Each number is 500 + 40 x the weight over its row's rms, rounded and kept within 0 to 999. Layers, rows and columns count from 0. Numbers have three digits each. The size before them is the row's rms in percent of the matrix's.

# up: layer 10 MLP up, 768x192, rms 0.168, rows 244-372, columns 48-95
# down: layer 10 MLP down (transposed), 768x192, rms 0.169, rows 244-371, columns 48-95
up244 101:560552465532529503518465438569485490501525461553481491446528479494529479506504528480552557545582497527513497492483445527501530494531577468494477
down244 096:543500515489493437569514450455410487490455491480550484516507460506528522562404457509436483499486508486539514480449472484507564522477464556571562
up245 101:501488507453511572465510559524483475480486526494501512539447531480448552506425447525468482485478502509525421532562429459492529525477562523531487
down245 111:518547534546463476471474521469571509447378543543557535515500395523516458557571505579500502490478532478452460505536484496445527560510524517481474
up246 099:512604414389594507445421487453489544515452519509527488542417483492521539512476459527431508576512587433541479525480532471549515499516507440536495
down246 104:594472535519440531507488459471444576481527559452488484477547563480530519549482529475501455521507518474558506458406557508558460498511543483495481
up247 100:474507446462508455478478477502484593446429549486540448428503516461490484437479469531495447461567538529479481455475440449479466483477526520507544
down247 092:511521569482457559517546555525436479506516456468402554525452476461512491473488491479515553494395442559536528514492550551530514565382488470514445
up248 100:463445491551523520471516464523518523499493600522550485521503453510528446503490496472475473518536508557516489600457489550470533473444492512475605
down248 099:474523498539457518447483566475540535540501452563498540457516524488511559518549573564540517550475513483515451529525510513479482454573525431473506
up249 098:501484518488464469516535468540532529442486487515526495498436478447435568503565548471557469526472447581428495443465454537508480404405569537490491
down249 093:478564592501562479465483492506546499513487492522483500524521445471534414534465486546452592443479496448523544495546484502513554589410501528457443
up250 103:540501540488495506438494434430459476475448502527543464530477544517490553516419482558479469462478540487483476473519430471557522497534509530427531
down250 107:492493507506425529507530488530454480529514494476456543554486454473495518471471486498515573480481439518553533493530516501506436464481485511471498
up251 106:458448484413510514536465515517513492531461456538483488545521526458503490489478498504444565512538430515522485509527499420541433414486579597573494
down251 114:445480562501561481525462562557477461478466515512550502481536473462503614493567551577494521481502602533478429541495529529466503469507554463554540
up252 096:438463520572574550488513512500535518467499483563471472478486494555483414503519535601518497527548540492483533456472454537503544488387525588522569
down252 102:543476482430462478525518469544505474507510547393526436549475514485510458515544552475539522533514507537454480418465506549515542475476491507491463
up253 095:512486501583462463527444514459547493462439499548602421500520480550531507507512496405482364483510491486525542513491446524534484563521507503542498
down253 090:520426474456506502499461432577463464516530573560473542495484530477421554441588566493487539402507466487482483480483458454520518540447454556526458
up254 112:453513445478478537397426509513482494477513478489503568571416470493485448461408448487581460495476534424525483526483494576508481469498551504504437
down254 111:466506529456458469513512493482478549488536568476572459487591503466530451559547518480551513507490519508496447493461485461529502489498442541477569
up255 107:574502538436579515544537552497439494457524530462467511493502449547568467547467460433425505506553432460521547508498549555490584455488498535434559
down255 099:482527493558521501441458487490493491531503510509532473452566484510495557510562517504475518512415503492540512452563488493422416445553547484532475
up256 109:508487516522541491526465507483530543485560495578471490445508535466541478516525522538483436565501536492500499407439492507557452539544526484428498
down256 121:454501404535447462533513502524530472572473477570482517531518471479549545508553505479504490590472507468471486506522519482510426475488539485445528
up257 100:540463532456524489585496509520524584405437473495498460512564494452529452455565507424545506473565465550523562491491537474500450492538538481514583
down257 098:473522526474502623522490551509546453521502466483510431487484542536527494492503470504543438455511483484544482522495616494516429500557475459485513
up258 106:449493520526504533441526466508401529494521530528543469543575508466449509549490443489468541488442417476474495563492462500528487478459484547410517
down258 114:448483468474486551572447545499525479494535536540507486480477519537497485547467457443520512591487456503520501549543454552469514472506535498452468
up259 101:519503515510491545523488478497437423488463538462482474463461538506462575536517479525523469523527426459464546539532469481512543498485513506495530
down259 105:496553440502491524537479418510450443488476516540488491481462570503505516460465466462435475427500444493482532510503522505524499478515520558501519
up260 097:464535531483487489513588500537503561504543522492516512539439491498539505516491489471487538479488505601491552500484458526480530562584536544578529
down260 093:431497475449571426501485548535461520507415516469491514537531498516436467480419481517537465453573522485531505534492473496513517498469506411491559
up261 098:491535481478487540471489532535527501419479499548494545549515428502469469464561447464481482483416494459461449502466478529570434547506457486455484
down261 100:426545483465519509524433510467496452491482522469557470471480455578490503475448450548452471545454471391464551519495500560511473562548477554506452
up262 099:555439488464498513474537494549525538480492532526618509580630512462466489482487449418491497535474481474429444534480460448483529438481534460519596
down262 109:471539527565569523459478525464525513516523507543500476497485451492508678438565465468547526488454511494523488477468483495496472502603525514571417
up263 090:490510443487461523492561456535464534508471473464478536499427532489472445478561482403520460561474413494563509481475503602482510504483551455479476
down263 091:449560511531450480446493528512488490514464595479489557411524555486539504495479506523531457526508543465520541487533431504478412488494494541536521
up264 104:450526557570510511490599396490557453515565472545505552556508508545500492438530560479458518522552465496504489554474454508512551426477429564497507
down264 103:456522506448573562496584475522505535482465506504484511499578495433521523459483488496520540433528489478533498430571479483479523477473514495533550
up265 099:554589471478577487496507532500454564495461490542439528559456393469479588511482576564503550443465490490503503489484505533533524478539469529520554
down265 102:546531553475533477521521508503509485459530536439544507454492494563463543513438459538443422545473468495494359524400529447470461465514545485490537
up266 104:459434503526481491537455528509506528538439451410531444563522510421499458412547435492472535538492506475481555439519407492550564559505532456520501
down266 106:449530516490535452514468486502500476524471614525465542529522519504542472509475518454488499406490493549370455483538487551510557526581557475500461
up267 091:461541548443494509437508497502488475577497416525539520469493429519526480529576538450529470457528525494480503456437497534456472441488479499509460
down267 088:537459511546534503506519475464552522515537558460419460584466597546526478457525495474504596489501563488532472433466485491482444554507519445579465
up268 095:542494504504485513545523458533557582521528454491504500531473538454560508425550494505493535531498446496427530441429546525460577476544434415448485
down268 099:486449456562444454457509507413507522495460437546590552515495501519449503521550544484522540498521541545511536491465554458487538519520474488513461
up269 103:478548446505481456523466508495510497446454432502428495518585538477479424560474506568470557544533440485512425468533471451482558491518539538531522
down269 106:559563465476472511577467463547584507502442462484514499570458516462529543471514505442462518493533506514512516511420527539583500508513518538482459
up270 098:541446444499448396465485477561529450521497508554543499477562447516557495492494521469502485459494448471480494487519494474422515510492551496478567
down270 096:468573481468546513531485475500492402497484470488511526515427461506478434493544482504447553487503485539466464524490504499490508577430490467445532
up271 106:567494473443480510458522563469466491493465544484489430509460468535503576595469566484511491546545542521519563541522525511552523462522522561448473
down271 102:440472482498504505525505531488506536516520510568528434521538526448565428450518501481489539520465530512484434469507503513487496584563460410521446
up272 099:577507500535476517539496462486476527460469538479536577539542501472491428504510542492501505508463435531503515497459501486572455510511550575508533
down272 104:542573393502534428509448505481553478526406489555489513519450465514475468460459518405545518532569526476555491397498501547477520447518516477520446
up273 101:491572540554578553545496463532435521442511539505459510477543448499505400523514514478519508423492499471461502554465471506534519424526525498464444
down273 108:451494429472532505494466496504483527507534527483490564456535511476522514530504496500515416510437562499454437580543434436508502507507537504490498
up274 099:479516549560454493522583571495440521434471477474528493591498472497504483489489559565541444510525489403486544503415485452501521447509514479516510
down274 092:510553436548544575551496501493512456438519444508486571483496581518486486521544432478487505504533514577538529469527543489418539538470506465530501
up275 093:545530511489579521588429479491537489493474495493495415515443522508507519513453495467510531572549491532533513470477494545530533569470503498495537
down275 107:533464493472501527529514496464489437426494516485489486513524511551536561518540501548484557459486494530526510510541542529526469529487457504495553
up276 103:512517508491512418483496518476510483533529527553433519496538523510504506476463449479524527446529442537503488457416526496504500421534503511410453
down276 113:485415603524582561444475500476425514520429539496463461481503430513502525488456493473472475516486498572535408503465424472472533510497487483457487
up277 097:483464538481557486526487519570527499479478521405568583479531553412519439494529461448451460503432550494472531465547514497497543549572501492490527
down277 091:525508482490450514424451475449431505468452459544445517528506482528414513485462521474589454514440477472500508509523519479574500516465530485472484
up278 099:508570446542462470549477560484550525489459531567531480445472570588566465472515508497545447463467533505520519426490523495581460538512493521568539
down278 096:452501463499521508558552570459556494519511477461558488524509528466551489568546483460527519491472556501499539564440470508504476566523542516562477
up279 089:509550483524547438484474528502478582512441427532471528511500565476486456509521486508572587504543552542464480469488529509512475539583454535517506
down279 098:434501587498519515464463495490497483416505580482492406560499435512446553457516490544526498487510542521494453480504506517461545510420534487511562
up280 095:480491547525494441595506498581531478557501460518505488503501485498548479495518581467521532536489531464504527521478521489559558447504535527525483
down280 095:499532542437538508471531549484509501445519540400561504442527533513491552534469511553490519480500531450561473521551406531481490460462565458521566
up281 097:451537470509462516503466433549449540498507461495477493480478522508597447500511556565549457466465506544518580531535495445430539521521455544425510
down281 083:507578505574547510569517502423460564530487546512418520542578516472458532545509442551523497498542508425473483504538517471536449548436524430575481
up282 097:468590587538517458468562481521511504516489500436431486484435478504464514503551480462543447472497502529485466506568556539490499527490540494484461
down282 089:543498451423443523429457529492513526479487509521541465475519495519532528567520566463540522542563553554452477550437464437513453430412452538451546
up283 095:496523563527481355531552460474505557461436538500433486523516458539473428509479558519528504474493548539561499509558401428517497475492537465534465
down283 095:556498499520484490485514591510525489496473463497472420547503481461453505547549489496415550521480490488481464531514503527536422465463597503485510
up284 111:511462486491456462503470472547469472452529407467504492448523455417458495475482496467454501507456530488522553465494456474510484516541493445470517
down284 117:492518534529530432566511519500508508418475516483540500498499435491503522509587473517418472481504461482541492559498443458486502467509561449503429
up285 103:518486447524493479427519452461432447475528500527574512509485524472501500558540544533464386430510485512498533484482514532449611490419480518563459
down285 106:454507435497415485499465474486541464479493540511512573480526496528548424481479524449528523495525471538500515480497494495537546519608529515515534
up286 105:534615538530515531452444562517481508448469469500542450535520453508501503487437504471527520520472420532511557481505469525495479465516522549483513
down286 098:521437504545461486531528494442524403516490456462497448517490454474518516506512477552459458446475491549559495475523507489484532496572452417500527
up287 092:562491463450467470543489487484499475420444505489424484490464544529531477512442601460428541518401558554509588519564603486486462504479434517471527
down287 095:506512382494494505488463567510527446534503526476550513570510473529482548508512475503527513444480499506474532507495466514473527468493490520449507
up288 096:520441510557496417521513491499429507485449483510444520463480537470458460512444502447539532548509482522454535479550560563522558559529530493499481
down288 094:502547487473533575498606486592542520528540484437536471536570513446539515491494500519525524470533445492522505489516526548521486496529408461449508
up289 098:522535494514523474502418433492455434567512456522504528513471566475488410433491474547563448423528520484501522461465515480531543452512491488523445
down289 109:517512539502416569535474508527478490473543479442497525464571552522454478478525514503530530495519472550515456452490535562521490473511565486463487
up290 101:487481464515522386605512491539497580459528468482491476479534469541507493527462497478576567502509518422526432511483466470459459511581449448508544
down290 087:553520483551540525452497507534535489502517489498469547521498464465507474495524425455478487489511502561534525506522580526520503442481446543515418
up291 099:442484500477504499501509525499439478488491466551491454509472469553469484492440480468528552500478550451525506436516522465497509579471511538533491
down291 093:551492519604455485475514417483503493474480501540471575508462514409519409492451568449486476517535503513543488474485518534570528410434555491473460
up292 103:476547499495525514427530531464559475515526492476450538450474523492583536512491482520426464475488496501515490486600464448566459455539440505541467
down292 110:472490446519516496475527551441504538479494474631477494511415519463547523514410490558556563460483473527493519535461469557495510478492490482483530
up293 097:529519537486485464518511472470433582473575484478509444507466499447469522506423533544519540465431462501427457513445537491499477487499519496378515
down293 099:466535468584434488387461498510553408414424486435512479513534544496502490505503502566518478499511508563585541465430522516494506527506488446497537
up294 110:521501512454473515444463482425476530466455503554489536448442522458427565506541518397537446513555436468490424449488449495480489444450452483484547
down294 107:528508490513469566480405526472521494497438482498584447520400493580477530523534464434548402482482531523489551468541485545506521537502513481425523
up295 090:470501460561473476555440450544561542540495488515522512468494453459508500462543462460457490499506533487468580543510503510472556506495466498503465
down295 093:430550424499477495480462479514492519508540517488552553497532447587529484493578531525459531534554519530538520497508490535476527489486473494500582
up296 097:502467507417504394521502485520485526455479486497496573431467478537569459466469450466545445468517569451489518599549502554535475549535503442498548
down296 093:476577546551453512488529573507522440445524471506526470502571503522431440535491532446445587448481491460610509490479471530411452433508534506542533
up297 099:501474534454536479523519481569529505507555484532522496510407485478485594484541555529501623500488500509500440442508521517559552501550480479489449
down297 102:499527519506533496451372578467599494532490457489490513552459512474484506499578446499470492480491488522465518502535545498505483498459462482449510
up298 092:499515490508577475394539458562527463528563508567576544512481529491548397481506549470412511509495467498595531562574499430516588546541491531484434
down298 109:478539485469517433517459584516559468472541518497574445519485460568498520398523450419476550549493565479487477484474453482510473464494493516528485
up299 098:421543537493505459452462512420445522479435555544460490468528469423409472489449552490472512518468540535526570493574553505406504489528501538509555
down299 097:522443550464485541574483449493482469441508487433397505466592500504487509462509492489483538539518484450517512513521496539492486580450498500459498
up300 098:520452530471474483559509434515482583507487571470498493514508540509538499579477615440430527480478499549422497578443524474534510529588488468447486
down300 099:530574474491489534523484484502405494620495484544568523481561539568521504453456443538515433469506468408488468492448535547499538478558522502506495
up301 101:520531563529492515532535489520456543474440539535458437456474464518497465477425450530555423416489435540522487534453465477523524475487488559556481
down301 097:512513509528491489447448417459542529576465498528520458549521525465536475433471550432423527566527586454489454451508451503428498498496524530467493
up302 096:507488491548484527486499465562526530513552477492563522494504522531511453566490483457568452456477542555503475423430455440608526501489494465490465
down302 101:464466508504417508473515505528453506516429490486546532460526508520500471514567546511554452541461439526426541507466504446488451441512552575493493
up303 096:458576509573498559515523523493582531463509449608510510462487606521457484485528493536528521533554467513531475505425561545462502503552546510499474
down303 099:444553494454478477425532527527517460465502515476455542417519480515553442458523467503538442456490462426564498462467558496498449469537455511367484
up304 100:397473537534528485467470490467480518475497498453425573527432528481472550472481560473510578538507523491574506487503416519538560463493471512465489
down304 084:583506516539442471524446473573534443488536548550539468467583512459483425569525484542495412443542413553509487426500526512542527555494560514542508
up305 098:447484568542483517521468482531466494437514526479511528530461491525509483466497505486465479431486502541577473542506556520528546547513492545524476
down305 100:469549465455487508560515591485509559531446433497563485470516463578479578436565472518501405436456472421495419472516447505469531415423494490474513
up306 093:513477407516505483537482439543508460519566463471501481445534535440585504546494542460505497542461488562476498545496538557522565534492476478504537
down306 095:438526541471515449590547544475533520495445552495522559492560467387543513478507491510567503525509537489522530556461524539468561456529482492523476
up307 094:563506534488520476487505493500538526488603475519540541483497503560431501475515518440497508531536501564517456479519473569524520529528438459540450
down307 113:497493524464494470469498459529492543571526514571555511464462520545493561498567467559451471494456549526487496494545488504459408502539544457507549
up308 096:570494510516521489470454530544518491494561492492528511526515522526538398522504509443509517502540585510494464465519477420492527575490505466517456
down308 111:523528539449513459447488483499525465484537470474550487427408519535508478506470500441497527500526522518528521506510518515484524507545434479462441
up309 098:506510486539482501570479511442467442517578469445449428475538483443566557445499369473544460539526592439538590509562505474429615467520496456494551
down309 095:531499468525476546436529435512545424535491521530506516571518501468545471499488485491487478485479430483423463523422506548574492497463518519487580
up310 098:536463477506584592486544503479514509494492484496544504524449524466504551487488521492452512442577518511533429476519456471528477455418553492466514
down310 109:569570500501470519496570524493489481513498444496513413444509492541468482499467535528459519505498487576468477472503503482418521455542492546439456
up311 098:520486517511471478508559462556476556478435546528487515494430501490467447508413481547492486508493524533525496505482441538504594464509537552509525
down311 103:519461457529589515502415458536485485499524506488545500507525512538470527493467461487515512441544471546506442461443484471512490551533441489519529
up312 096:430482454504543477520438463530504544521491517447416420478533474434511508457529493460509523539490517424537446444479530510369563531462462581497551
down312 090:508441482469522533509464476466457432488520506498464447472515551520544528465507578542503554541487519524492468546512526493521398494560504418495549
up313 100:519587535521505448488489478502523553461493443538545505477466512495486464490497567512555508449542499503582621440519519443496530446479482492472502
down313 089:483502474481502486513417524479504429507521531385524556489522491511524565506435422573483509468571466517478473568496522511499543500430529501460526
up314 105:509537486460511527499481451499529613521570485534481444560473507530481417440473480515448478489513526567504413575506425448509542534548484470466479
down314 088:484505473513522558543513512439505483527501489433657537473498509488456533505535526511580516490520413508595587491495526551530500443528542474434527
up315 101:538480537504471509507524505513492467481477551430446466552455550536477474472522632581465420471507539498487478571512501521416532519546516489504493
down315 102:441419453443509535474470479398465478504519584476485464482542527538449574510524508557543554473449488561476481560450551479456484486400534501458416
up316 100:558510547523594475499541481423527578438487535514479565511575460483498527448499520503544456524513474496469450446512554452478492399511433506525530
down316 105:461546559533538503500527486539478521461481467533526519513505540481505480462468450438491400593469455511467552519507462483452519489495482475484493
up317 103:506544500466566507521457515490522483464469498484445490433425539486507504469546527491515494478479498539535525463469433536458618461574550496469480
down317 091:462514443497426438456515569521494519501521445547532467501526460433496523460458486500541514593477525497500472499569540494462460596439425515525536
up318 106:493587465445541520476445550504432511509509524510533547473592515586484528475521504486485460522540494536541530548469463465517481471524559563551487
down318 097:479434466519460441521529568518503519489594457504497510547499471520430487593480454508472492552466493522430474463469467466492508467537523535518567
up319 094:489513439467575497490476512435482542442504504354511477502518558533504524467493515506532565466447526565543556502500512521470489529445466491550495
down319 095:479565528494499564485447511538474437480464490498532558519523442448533462575546464474481491473430503466487542505498497406491544432491452462556533
up320 099:554511529449570477524437513483544452478447475512526460536477509538474553443542486478524508446526518492469532467565491421475523587469579565539550
down320 094:544493436516436542484468543454501488509480468587457509515479443510444464521523470506476409480480520520480482456514575588534553564570496499422449
up321 102:501519563546502579467528477480529599503521516548510516501491437492425488467549548535524487520501507491449496518474498517510468502504539522483470
down321 102:446433503518514534476497512574470499463561531529412527470568431451490479507530552513455518549447538442526511550579461511625450509471580490518519
up322 091:528401507465487510440588514475540553489524477515529556524499476472500524510486644480506455567540491457540463457547556538551496576509486483468514
down322 102:480537478494558524480502522466577518500565446483525455556440461536515527478449458441529485539449570488443588441486537515464469522410547484489413
up323 103:521466459514500563494549470526430508493463476480487519537524464548486551530488526471538458560542491484587577524468461517486476503443523515524523
down323 093:471535519482489434486519483532491491453511534514579467485530479522454552553519500480444508487545600461526468464514558495545498503538473524486541
up324 096:438499524516492527526542479492512588445455567485488542473461500503476465497498517562460508523496506472517540583542530532464497460537454503566562
down324 100:487474478512419536458443520477567444505504463466495418533480471469464552506567512500479482470518558572417458494453510474502507474505466494454446
up325 099:515478555573528478503531454540491452485525509574546589535407476472487466469466559569514434461541500483506419594539514481472536481493501463559564
down325 095:492472509493473526500488486552548518545526484495537482479512501470480504476517451452463481513413500526580503530448535465494461516519508543541509
up326 098:462537464384489495523517530515449538527485486550470414459472513482394469471519453521474432563535519573385488512534546487506549528477445461476525
down326 091:477527501545513522472514463472524522477476529435513533543498413516482536483507505486486525406454494530486515498489459523497479514465543453499409
up327 099:492409484559538500533499451475484435505523438487460457454471527433519520521512498554469497508540555473558474513478492396383490497601451460485493
down327 096:512544494494474451512440464476470493447520468471417465567477475486459447434497475520515529526467521467515496487547523507491482562477518506507519
up328 105:528546432499472474525495456482478537475512507420566463499480524500424466505437463473445533467501509534521479472549358522486457453511443477538469
down328 098:520510544455518506411494542505537494487489426425486519493513497524495517479510499483516491473460531454556542504524502502435520471522478522513517
up329 111:539456530473527589422515448524528470473450490479421563488513488477449465523487508435506505423507473475434504539418493454540555582510515458471462
down329 100:477478451485505465429504522491503542506475543480498522562470527533473505443501539490525500506549489562466452564521538555555546491533488500516498
up330 094:526498459506476480499526539510411495479505476535543482531490514456544587540553525549446543585473480475517472496508477498508532552527478422467523
down330 103:520480489553507533511461532496549547501505484474457549491466528470497418508409506492559542499498493491448530539544432555404434509518443440475470
up331 105:478411506479439423461526500520465489465499428498547515530454484474521489514477465437460487532497487489525521494516481480471465557484468486498512
down331 094:553560458461600516534497499518495571518444485458474563501513530569541443485542554519515512480552466509537518481543405569481482444469549477512555
up332 096:570458508525476503506479598554566504457583457526491529565494436500485528499573495508546592489494535503449490547501444467495444549452476606515491
down332 110:457567504451523593601554520511456484498510498407603512464506586436526471511566547503492493491449523478470513407507460479482510485570482492484503
up333 094:507497533543506468563482502493472505563535447386516504512606496458419492491479524447545510495479475507419441439591507498531493510518511559574446
down333 103:504494500507453450530515476541496490441543464472509496449440521452525484503525501457490513397481535596550508505513461475508484510492486491503448
up334 096:547416420480515491435573503579499512503511447487474490519504525556533525511450491476512489518627502507448460442494556499543471505569502467489479
down334 096:393431490545486432519497488523507504494470538466478469484513484519511469467459492496583623548501511560572545503521452390506510534465486531522525
up335 092:555554602478424490483563462474467496520439486520507506470513528568516527471586578448525530407549465476497578522499540541394491442462509504450539
down335 092:505522555530556501466481496480585514553545476478483510390502538459461514494506471408483575552569498483487486487495546489484476431492471471492455
up336 105:520580496529482498428487466492464528501557513521492428512479502439500535386559482469478499434455522494493506534454542475525485497528414512480481
down336 099:580429416474543581498498494519532492519444466513458573481471444530489484460514559588555519495482535555510399530503479477476538610504561406444510
up337 108:562554459550504508491511521567492544512520450477580416524566570464536566475527481469504487462482537447440457531442478494438455481420476466496450
down337 108:409513434449482513533507499454516522421508488492522513464539461439499514478468421508495553528454510491514451451480555478443496501588470495486498
up338 095:454610521477469515517411520610540592436512570510457510531492423482496501511410521488493562446525512530504523495528441439490523457451512515471370
down338 104:513482566479503531482494504524465475488507556449516512497527422540526590512495515448513488445553513503593481446553460459433543532495502504510549
up339 101:504428509478424451436559482507467465457424591555466473535507485496467613503590505521439447498514580446465490504597425476503536487516541429504463
down339 095:558546511524492538523539552533540449502504492518459539513494506580439473483496370523555475582542445468542458474499479536524488441536519550473508
up340 092:553480507480503482501507455559446512445552492518441537462451497498469506501480491489486540454537526522497498480468495488534507516433550472546604
down340 092:408485536465471483546472550532491513500445574562466496492526565557522548509498522449492521484466512488465487501541474521540402468538451496464417
up341 096:503507461379533521633503563499525528500435455498470522558522548487512515488462549491472570539445468503446497483494443451507562523500473510563506
down341 113:456547531412507493561519553436553498496530459515450583564584489450420458493428484409448488492488440566508529561528548481526441508448466564502479
up342 102:471466536518480496497444627502529495489569459447465421528440458467485510471483519488476451497500545538475455456446487441522512500509482525435565
down342 106:503515500484529472477477557453514466499580537553504487482495481500510442466449483435484546444567516582376523413466535518499461554470496542485429
up343 093:502411487571488452492487495493464459507488490488561535550452538505465490450451528491555512521528535515462517490521494472476561447501533511569546
down343 095:493511487514527480541509495485528537532545472520455464507526491464473543473461489568504479562507456470492468534490488474506421530572470456481508
up344 099:513498471479486527489532483509525481514506510515503528483507508491434468455495573509547567524506457525508443505462528503481521461455481554485531
down344 098:515466515491456459435443456520558437498487477483483530506467486482469515503529525555527461438535515461546459528524495524537534483497468426533469
up345 097:492459473493598512462431552558468516458576540512502480569418472496523556462489467533456514482539520535560481453524541492489573500457451429530500
down345 096:548452517458422483579483513536470417540485462483529489444498514509560478472516482506506546588384475494494482586484449520551467471531460515500494
up346 101:401547552439500487529590531519485565503528511478479515506474528474498570540564411443517490434514542494565441466456413577505546537490470544565528
down346 101:495518536532500475523409504469505531448544531497496516571536507487542485467473479511528471445531452511466448542493451507524535452573442454496519
up347 101:570507504546514483461516518526519468492499542469558517457544499508437481506513500544582498539476490544510501476490463486529453513430523457516489
down347 090:542462538479517508469542505583467454457522522509490469513508462479470435514485471494555455475496505526513469501580387413574475436551489526511505
up348 099:510538440533446475473487563500446522449499457516456461512547490453494481473517554519511534587449494540439465467531521479439508493473540487509455
down348 095:466468491542551538474517467502498459513538581479581480481455478521451596459534540514588470425525516526498473565453505478509591425490501547562550
up349 097:448502482508402596536437501441556510506495497556493465544468452496538473559448499468558505473498498497485483519503528465500508450509445463523543
down349 095:488488490538566423481512530539522543457502470435447561491478504471487433432537486491485534537506386449575518437512461459507479470486549547459491
up350 100:462463515498438505502577490501496490477423519524498486542554521548495543399460460559440480490507423584489528510493421494508497470487539522459440
down350 094:537455490476455539443575559487517463526507528440453397540434484519506594458452517480440419545571519475552474502543475523496559471542553461530533
up351 106:520488493508450477545475519494523481506498510520497430481557557500442527555483528480454557499529472457487427455503480538464464563530556563463527
down351 099:595487471543492474532495438520482507452496492527536547501492507451459519598505527484566557434501433444438442575530466498570543452523494557443465
up352 097:522538509542474483409485574508419493444526466544441477541507564488513501504469502474496583457559456499544454572406464465584491433493525474512463
down352 106:436554467460571538527506544536577490552536511558454427506426468568543495545558509504533557473558535500532489515473501501584496517535534480439544
up353 097:532497556515492489516487508533433489557483575571468512520501528507458452466464460532505451487569517507535517471494552500572473486492545548562442
down353 115:494527600542509431519493439494450524487474527507546511491524524574587501497623492472544499467500443496401474463401486442467482495533447474511498
up354 098:482472586435485517579575484516479467495477436493532422498533485523484564532417489489553502428499583534540500462466581470440463504494506524547498
down354 102:512581435481574532506526507530473426470520469466501480544507504504478468546488419498501476500505481524581546509492556487528538553604498452492474
up355 102:496468544562496491507472501534505567476466465482557495547462455501562462510530524494493469565428478513444493551503482559501477568455569539488570
down355 089:492440510548518479441438464458529427571535473508458557465380478541427561517514486506491495482504484482485514481554537460455541469538474463519477
up356 101:462567437528505493537458409503517546481459478493494535507494562508532509485496511570564507542490499550501471460450489525510546505460453512465638
down356 095:507492536468529509455552522534479412469513499560499576450484391541504479474512428485538523457498516511527536538484463500497500423474511502515491
up357 104:521550508423585539485499483502477458483521489481492462549524500542503449448530548533515565623538515576490536497503529565552541418434476550465495
down357 110:437472454435512455496538561462502525533529495427544470475471517507471470476495505523486510487524510501471504492408426464525467444513567491467439
up358 094:517499561519514496470531451449469501490470443495491459550466509491554510485463469536478492490441541435477577473463543476454525582551487434464522
down358 103:443531445525543547466442546470470541516503569513498425511468559541467561521522529531479397467512494506549507537440568542489504527519552479535467
up359 093:524528548459538478475599504511514557494481522604423524508435473502510508499452476524485463517470503512574457562512563407527530541529462501501548
down359 095:492425474565539466484494499530564562578549444502525525527454485457540580556467507524510457472490477441474506494515566560513467514493410510514471
up360 097:562549501510553509527560482533577512433503488483452455476519504462520449480496601538485511542553502490454524504463450522489460477431541523448428
down360 105:533440583542509527581498512524515447530522491538468452535541524457493565554542473523469446458517513511539435489533462508486401501459578462537606
up361 092:460517419507521492479553407475497534482481517457513400515526514449496465493531533550573512478503569458497482572487514471498529412578470487524460
down361 104:506548455464549450542486450410467442528483448529484458533501497500433568481503499437444489484475412521518483454485582491564460507539499492496488
up362 100:492561525474504504526451490450470566487516451506591465457399517493540457520513512414513508521552548466448543534515540443537523478547502408490556
down362 106:527394479499543528503500481505580513530499539582461511474545515515436529551476482526517479511456462593557475524510460523502469514429433496529487
up363 097:562476461452512503473584526474501551470441506501516525524531585427521533502475484536516483499418525590450514477540522525545543485467493508497499
down363 092:450469524520439512416450529572495529451437453534536450505498584485502571507484527532470506476513572489520589558551517520482518468501555479546572
up364 109:530509483459516466419488464540504426543459514539449439492600483469521538536455491555540457484450493502525509428459507427515466459499479466470488
down364 117:491606463466482522439531539534520435538473443539553492506496461495459568516503466524525500426499428549549445457513448495490497524539466544506509
up365 104:538579533448554517446508463495511518464543518515452472505600598516379465520512509510450548514579487475473465481524467470522520490594494503530431
down365 097:462520472573453530480519544476454459510489482434537561492509452538511513468444486470516501460457547577565501481473509473459483421487466464465536
up366 105:443520483536500513491513488457465448507467521472513424548486537540495529431534519429449518475515556440516430463466519606586544557494495570524449
down366 108:532461450509479442498441506508533526430503478540544529516546451533435516455532463471487525511482428539517509432527503484466517494431446543532543
up367 101:567467467549517386433484520499420512515503444565483481531508536489485530553516526570523501531486481489581490576445495511509543478493519579506491
down367 106:523526516486490508602506483523515480498548464470531421507541594549445440446462522459532494439487554505435516496485510474538594558447473492545486
up368 105:510514509520574489473530479487505492476508456472494539426565484507564436477525527474504449551501443589579502541564535513567569549467483616470480
down368 091:524508391541549510424462530548510517502464500470508459534506558482459581530524574562570545453505488469519520441459474480468467402533527483542518
up369 096:463534476524510430501528488544538496540489480468486480464500595497517502561476516529572516476554548467560482466517558435468506513446488496517461
down369 095:520441515568507462432558537555491579540474456514486462483506413414532548613556506487455485466514509510458470532530489524535524510463485496480578
up370 108:499530480541583513540484482536504471526469514439524480432461510512453510489454450516537479437567481553589559520474528399448588497590507469504451
down370 098:483512492428470499455550486555518567414564523462528561566496520530463454491514445511481510533466549435464545545536473505557433503556440549542549
up371 099:484523511548492474521483419454478507475537535508511486447512450513439533501521520474468492512443450486509496383547522489474546533529450450500471
down371 093:487502446436517589468453490558523516497522517527419491563465528515508476528487501531512466493586544520518487552459490508534466449452515469453513
up372 106:502486404586517446452566483497503498463465535470556468548431530439506503467532519588518482591469479502546459521466485492447460500525489468475532